config.yaml
n_kv_head: 6
vocab_size: 22710
norm: "layernorm"
rope_fraction: 0.25
init_std_up: 0.0204
optimizer: "adam_variant"
beta1: 0.95
seq_len: 1024
doc_mask: true
steps: 15961
Each number is 128 + 32 x the weight over the matrix's rms, rounded and kept within 0 to 255. Layers, rows and columns count from 0. Numbers have three digits each.

# up: layer 8 MLP up, 4608x768, rms 0.0288, rows 4467-4513, columns 448-511
# down: layer 8 MLP down (transposed), 4608x768, rms 0.0256, rows 4467-4512, columns 448-511
up4467:173115085183140101123179089098159113100089176094180137126144160178155080171153087083108198118137115098110138110118156114175191101144128175172129053130167121098085140065159084094108127152158125
down4467:210156104118118182140153174065058180184135114146167104063093162125158148092206110099156156087139113151038145129062107140097064142092123151140192123054086183080157113087103180172120079098132080
up4468:101120189201136120156149075125134134110087178169157150088098143095118066173143154103119122138074120125174093175108171114172090194112123082148115132146118047164190160114150138131131113143103132
down4468:121132126107104144113119173143123152131158118112067134158138112163080143121119139105125141090098113149076175065141098162113170115137150212101101162076134194063069145145127158103170149123180105
up4469:094116084103110148092082047109132145148108069105157120124106226170119157124097099109152113182105100071116165093091076158131155145082100139104150149134136122142089152119162180113110115109166114
down4469:155135136143136111150104157149090140154156149109147159139108132145120121120189191108126170156122127173129108160113138119159119177175124111129106096082173116092212069141087120132159199115162149
up4470:103117121123145195170142154119093136126161155126153110146183099150110148066138173135139100141123179141084138165079137092170133160009118190142177162089170095143090117121130172134100061110116132
down4470:189146127141119080067115139113202135096138073130134141149118172096096062093147069178065100113133107087197055146127202127176122090153113089115125105191146180192101140143133114079085159138086145
up4471:115128116204185156088165076161105159126055129151146099208110164145101170074163153118138106170173120095143103156082111104180146165166099129140198130074149079146114128146111099142143123153124116
down4471:207161106135094109162124124112159079169155138115130160115200105128137083201156133208115151136169102155112114118143147138137108116109131149160111126179109152176143110105180074105118178128188115
up4472:170170158105158103104147153103145160043137162167111124147220165099161169098112114121082186121196103148112143124081229161103112168141110128147147115120131132148068122146077136118151123126126092
down4472:153141137065122164139143088082113167188107085083144100156082126101118052185131145146150120171144120163142142111139070096117141108103133169102147097122118135152130100123118069161076151086121122
up4473:133127108201167108100173128153183079071106140124220132131062172103075114084145091059147134135096148104129186152102180152122205124190124074144148145102090197136118084097115162129093103099144118
down4473:034040104064081162130120098138118108071084118183136118184205113171120156102133158203159188126196124169146115140207131089138148081036110113142103148105153094158135079129096132111199153101158112
up4474:148170138126143157166162107148111129124170099155127099035160135073104135114121173154117166119154130114118193121088142110115169161100158105124110108055119121133170072172138166145142133059137102
down4474:130099127164127125119109134131129109106126115081144113149133111142202078126104085081138045113136111099129108129144105092125114067167078039132124141190100162143094119135137088105103125167113136
up4475:131131136196179148164110134185143148140100064118147060174107155148127103134104076199138142085168100173138119170123157093128134103127183112092180122169158115156088110090118088124140089157091195
down4475:088117095124114142086194066071154119073095128099140166116107103089126096183123124046094119132125120071149097106147123085187122139124141097164135195071163102086134181115091118126105148120147115
up4476:146133110129202181128143145105133095182141131150145077092123118151121121099123113077189105112126154135106143149138140124197083103101139163144189110089136130165113059109079144154125096085073069
down4476:113132099124129132169164066174102157063149169113114168110151145112127122128113141177092130141135119143132116106166112206081128196156146125171107069200050135104112168143187055095124113102138127
up4477:108088081157153099089119078110146113061158148174201138121124145125047158098188148088163124170134113120094130142152158141074105137148152099142143127118116151096084115148132140107135096125088214
down4477:224086177120163120177133123064045123140100192143158102174217154163074168120171163189098085172153137080116112072041159135103186104149090107133206132073140073125159191148102245131141122083133131
up4478:155070126135092126137129148177110092117111158149141195155161168157133134206099127150163100121124131136191098139120169126142125166131162159121145155116155129124133092092101122138105184165115119
down4478:099134098132109052103177102063185146143126114143082064137086101145117185125143100103122153123121124126085119120167070131149142122163120069154163115106097112119132154114175129167118094123116057
up4479:115066075128083105193165147094063132104118170150170163116089109130145089122171144155147107186148136118197124159184066133156097200156129151144118102169150099117120120085094147104059082118093122
down4479:081157137101188127081110059079103105108080144146141108082087149033130111102173162112121133114135136094087130137098102142188119139159174093119101140080163132120075146121127141124115169153150133
up4480:166123141151111148124108095026127130166118157151166128201140099084152139135127098137133094074163067112203070160112092198150128058138186092121162155130114086117096121176162126165152152127106113
down4480:115207090181153145116162152166082098143117129091103114146091158184102106110107153097084177137108129145140130104142176081149174165127143182158100106161086105108178101038097204103149122147134138
up4481:159125102077138090119141126136137196143142128098141082069188096157147117154132089136112124150112104123169149135138186089119080188123140119112127090112117124216089079198126144123204066097162140
down4481:121108074134086152125119141154166069076103100081093192151087140085120158123076167105178173140154217121104086131129092096108182115079183165179141135119179166100070170089114101105105137117110087
up4482:088094047131087145085131120140146071123100109164132162130075090168109171146146135124178080105124146151131163113081113093155127161135138093103087136108142130185117127108193096110136124176127151
down4482:203109122126159065123106113094140196026140119131151173201187129105108092108168150115122131148102127071152090171187135169048075116168131069080187148158129148132166176156077128161148156104134087
up4483:136165070111102198188115130136144094171105154167120130107165140140085120140070118088164117099097107118167177125101214092128112113172143132101054169100131074146179105116139095138139136114117168
down4483:169080156148132123112180093097151173112141153136141122138090130135130140138126150154059120160155121171146120116182094160184131133087133123106202119137135167119086142139088141113146157118121090
up4484:128120134155127131102087134150186114028116110134136139050125112095078162106124155136140165147142139104110091110053076108090180145137115089148126175140127133132137108082122156132160097104122158
down4484:134098115152101143169161167124110115176142137140082129143145142142127075159072157100144114125139128144113143078179194161155127135113112144051143064135134142130116106133147050066103125143109101
up4485:157100073170123116121075174162137123120142154137126159173079139134094139114071181087146105163129073099156116152102115110068126171175152201106158137181102195178161161131142087095153066082150131
down4485:099146174084126133105157080101147145137077105148116127144113178079148110161149090126154116148105111118087178158176106163107116073136058107097125166098126085099163144182144109139095113140125118
up4486:195120121206154120103122109109130080124224107135154246113072099101134146070156127035103114201206138173158152140143195143083130109137089128129094136144164196157115133127119078193067105145080070
down4486:122114114047163156124140184147150147137091191068108155179122155094111141215132155141141089079071111110110100145089147191159172147116212101077174125085053071104140155140133179091143128138126127
up4487:151121146132112115158178054116133142136122087083124121171144163084053115097146129091132167085201132114154114144068163201114072172161143104140088151130152168107130165142140201161111087175086155
down4487:129147126133100143154117126125067152145123137129129123105102156105117181140158104196124092133152093108099049110183160127140126103103104148122137128160129103149156105117113080125075108071134123
up4488:079112128163136106044098142135205154192140144117141127100125173084125117169143098095163169175145048087161086163110192167118156167131133108134097119139077136102163128109153110135087106120071157
down4488:119108172106148180115117128099124177134161095182132149191172185109144138126131171126103105089108155114096115078118075137114097113127124135166176069083138139107115111081210122205136133173131082
up4489:110139149147147135114158105125177103115123135169121134128158162122125173112139088158038108103149092125149093128116171153074175103166144153138132116144126111149064149168050131127149134113082125
down4489:129140075131128153124160145098107180140167127080101137124067113178138090118114118133163140104123109131139130098157122147152101156065097168122115130119128128183208146128137120164075122138144125
up4490:171181177141081132157094082142178164221152128101134151097086162130149085118100175156126132143073120085125171145126132108113124102106135140173156211104140178169142108210127086128176149084127141
down4490:160088148091120143064176163174103102045109139133119156125120111113122121117108085083137180127205108123107128131166141137137122098138097141137136106173110102108110153128143094188151129184132157
up4491:117140163158178099078121160185079138108079142102124100187116109223109119156181112114123125114080112165124112176152176167132092126177134107053127101131141149166137138064173132121151131070143156
down4491:169090100113129157136160063132154070145109186160066098076144144102136116136085109124135124086169126108153136112117093082133137114111144144107124171128100096091127126166118104145095152155165097
up4492:137161109103112139097091129156195090110137145168097073119108108092105091146094121129119162146134141137113145089104083108105139137103103173160128157116103145161072239129096122136177090127145198
down4492:136113104134107155105031103129097190205113115147077132149139121124133141071160136118143115118124110106129066086074169162176084127117060107109105074140104100185169089140151161131106115117142133
up4493:112166123136147082069175111117107136120108121138168188092175140148074130094154111182107154089155060085137104120177181132124127125169119070132143148145140144218116213078084110098115178153123151
down4493:206118101177130193104117148154084155126159115117119102202059160049188128117150159095114160116093114122228082076087118112109166103115105164189142075162118129136076079085116128104094099189100112
up4494:164160078156200099116153086153148170147208063081160164114129144114120146146182106115143151160142062151124108199102168063097076124135129179159104148182133137122134085066181054115140053107166093
down4494:115141148147053123103095147072139131136127137189119081147107086163129102129041111186107116092126138169169098090179111115120121157132140085158173124123104131147152141128109170120067134120129134
up4495:154164117111135127095118112108154150146133118109184093169097126119140136150121195108175143148128167099130094148115083126172163144133142050137151096185098166116121119087089044071184064096157098
down4495:159074137162121115144153133171176096150141129152072167181167111151114165092093150122112160099141168083098098115130210095138127131138102188174109121102137087152123117130103154147131138139157158
up4496:098154096159179098123075135137210160118191148114124197134163177114098197127142130158149129186137136054133123096113158092100149166118136139093141157161091111094148167162153169181125126158109161
down4496:130103176113137155124151174122082104119140108143129091111121125194120060066124134152142135125136179200156145129134143131134070058170162109121097123043142123088165153085066172100102119116143136
up4497:163129074142111119130128129132131122180144137091113103121140098148189148126147097153146172113196086138134141143087111133187129142105156062195117186119136114138152123106104129129069150122076132
down4497:103156119147094137076118174111092128080177115156138131127118135055109095131149114124169085115091148118151143129154111129061112096165131163125142119140089159107099098134157104141168136121153071
up4498:098094115165123111109149103110099112105108172131149179161144079127145155098136154159162133141135080103115124116142129158137095122165115165073147128161138151173056082093108137154118128147117171
down4498:159155106111131143125113117154134161152202080132170107086159145130077131118128140122134146130134143178074082020135123125161128180117092093159152127108109083085109147147171170163129087093143098
up4499:127100158210109113156123145106127137100111102146188144130130146078124085108154153125169142117109042173140069076107148153158154181143121155135138132163087127157119072073137183138144136150156136
down4499:068095103176125139106087039174206155178155119121152157182067243108123142116168147085097102156103148052184181184102089058176053113096084101107179193111146114112123170156125088148182105054114130
up4500:179125168126129133082196105158136093064146148064114158097105142085145095115131126107088112143183172070141094176166164090105164084183188146131121118132134089140095124123090131155108126144111162
down4500:110103120143105135171129201147155123191127124152118135093107175160058114066071148162140144129117130147105141131118096167120119140121089141101168083099173175109135187206131161119107157147124124
up4501:165106152129076143153135187111063113145160128150100151156148149128111098037098111085196111102161102119106065153142139140158100099165091133103122120191149162120146114092185135139100131162151163
down4501:125141092097114103070106156116134039082129107130151135083102095132147115127107068121179101186129176125170164148176107136119138150174119101098175161136125101065078133149107098139121134132197064
up4502:186105070128112112070050116120133141015124111137098138129153060151184144033110153138152153124105174075151091137160134093071113162152143131165156165156071169141138162137185131144071110113140115
down4502:090154190155078156144173134091104088191091131132111145107132158106064095183134184174150089106147084101137116111112122145168124111166120123099101115060170102143120130085084128097206155118131106
up4503:149128166153085034092103094088102121125130096127097094111111103127143116113161098108119108165102137111146141081181125157132114176140184087138092133165135129194151089141118141155178135128129123
down4503:149169112151128190156161122131180176137159144144149183093143173142069132095156145111158106127085117099137127150180113060133143132099037089174149098140080114124170160117144070133125131054164121
up4504:070154122083180151106119111095203128143167165191121131127172117110126120207082095142086136112120134106142084118134164092085127154176141149129146155159082107111101146132152139062081108154066123
down4504:103118098112107120165090172145139129118106145096165087082074085104083145100043112118234098166093156166132147072115088135159135121153132100107093137140068093118150137203095128193130098105108123
up4505:149131081141145154157129130160133116165136111153151112116160109087118092124156074117093093155096150119132106133099135147153152112094174171110117117093119156121094135101118065101107130056075135
down4505:142084180085133092090110121095156129131139168132128140141110158142106135120101146111137131121153093161150135079172136057089132123126123112124166146158146103092146153167143176148120087155205152
up4506:097064080136111108083116116133114127173096102125170117095123127152188128094177132145189136111101105162132174112103183174116151129118185131082081167125137126154104118078117164103125112127173141
down4506:156185181124126131141124124133172121081179155135128136131079116092143164136092089160071114141143157134090081135154072157189095178099139103178108067126146118146152111103173123083116131155092121
up4507:163197105128130139124129142088240124136097069131096157135073148160116115153180143101142156127152123115147096209171094118180154099111184113205128146127146183191113179144112083147124115104115173
down4507:164117091154141102097161152065066133074104144096119117125184116071137044116104101148127118140110128168115151085079158153131101184154099112083089129181133098114111159094126154109158111129135073
up4508:114152131165140179106100144105134132081113138218118175150174133074072132121158125162053106034158128072160087130108077110090106173117098140119108146115107150131100175175123130115150126161168118
down4508:143057111159072124157152087137083144094116117099123166118083069184128111159122104126144140154141121131100173115146141110126095170115104139135141111138107089107132149192116151193052077140119180
up4509:117109173161157090096085140145134115208102130145127144147140106119148119146145140142129120066116114153134180174104128110109123114089125135148158166110088125142138160144164181118165111173154145
down4509:210131107088116154138211109123100096098141112088108055121152143107142148120160086103133134162132141148106077082148090113115156152124115139128148092115120099162119090146115091181124113148148136
up4510:172034137108100168135131088193172109130178115173138135105135150205184047189127146113142081102139103150121072183206178122097085199136188188127137185169123124168149133161079173121122106147144177
down4510:092178119136154085124108204084091070082134190122108122143136086105104132129074129138173098106118101181109165126063133119135154103138154109116126084108144102068055116156147095076142107174074123
up4511:160187107137184146130198069153154063089163108083142209070107117096095165123146101111150122089147070116213084131145172178163194066140122087151153137114172180126172145097128111107104184135158152
down4511:020102142143131076121082206156167178112117105137144152144131166157186150095125153153101154112124156135106147113106155103186165164162141157102109108114156096153138061117122144153197147107128146
up4512:172147115162175130108122159178184090114122124103147170173122146110142106117139145140128184151136085158185094089148151169116119143169118142146139073102141225144172139165148085114087087127172191
down4512:061127115097169161085100130100146064169139147164112095130190175135123108103128112122124075116132114131180134169089113170168129133150087145149159101161120113086139161170128101094138153147083150
up4513:105106126148137124099139094098104161141132180158108118174136144134162155105152136107184180085089156179125116155134110094146157152147160202134151123098092159169146127177092158136164112117128159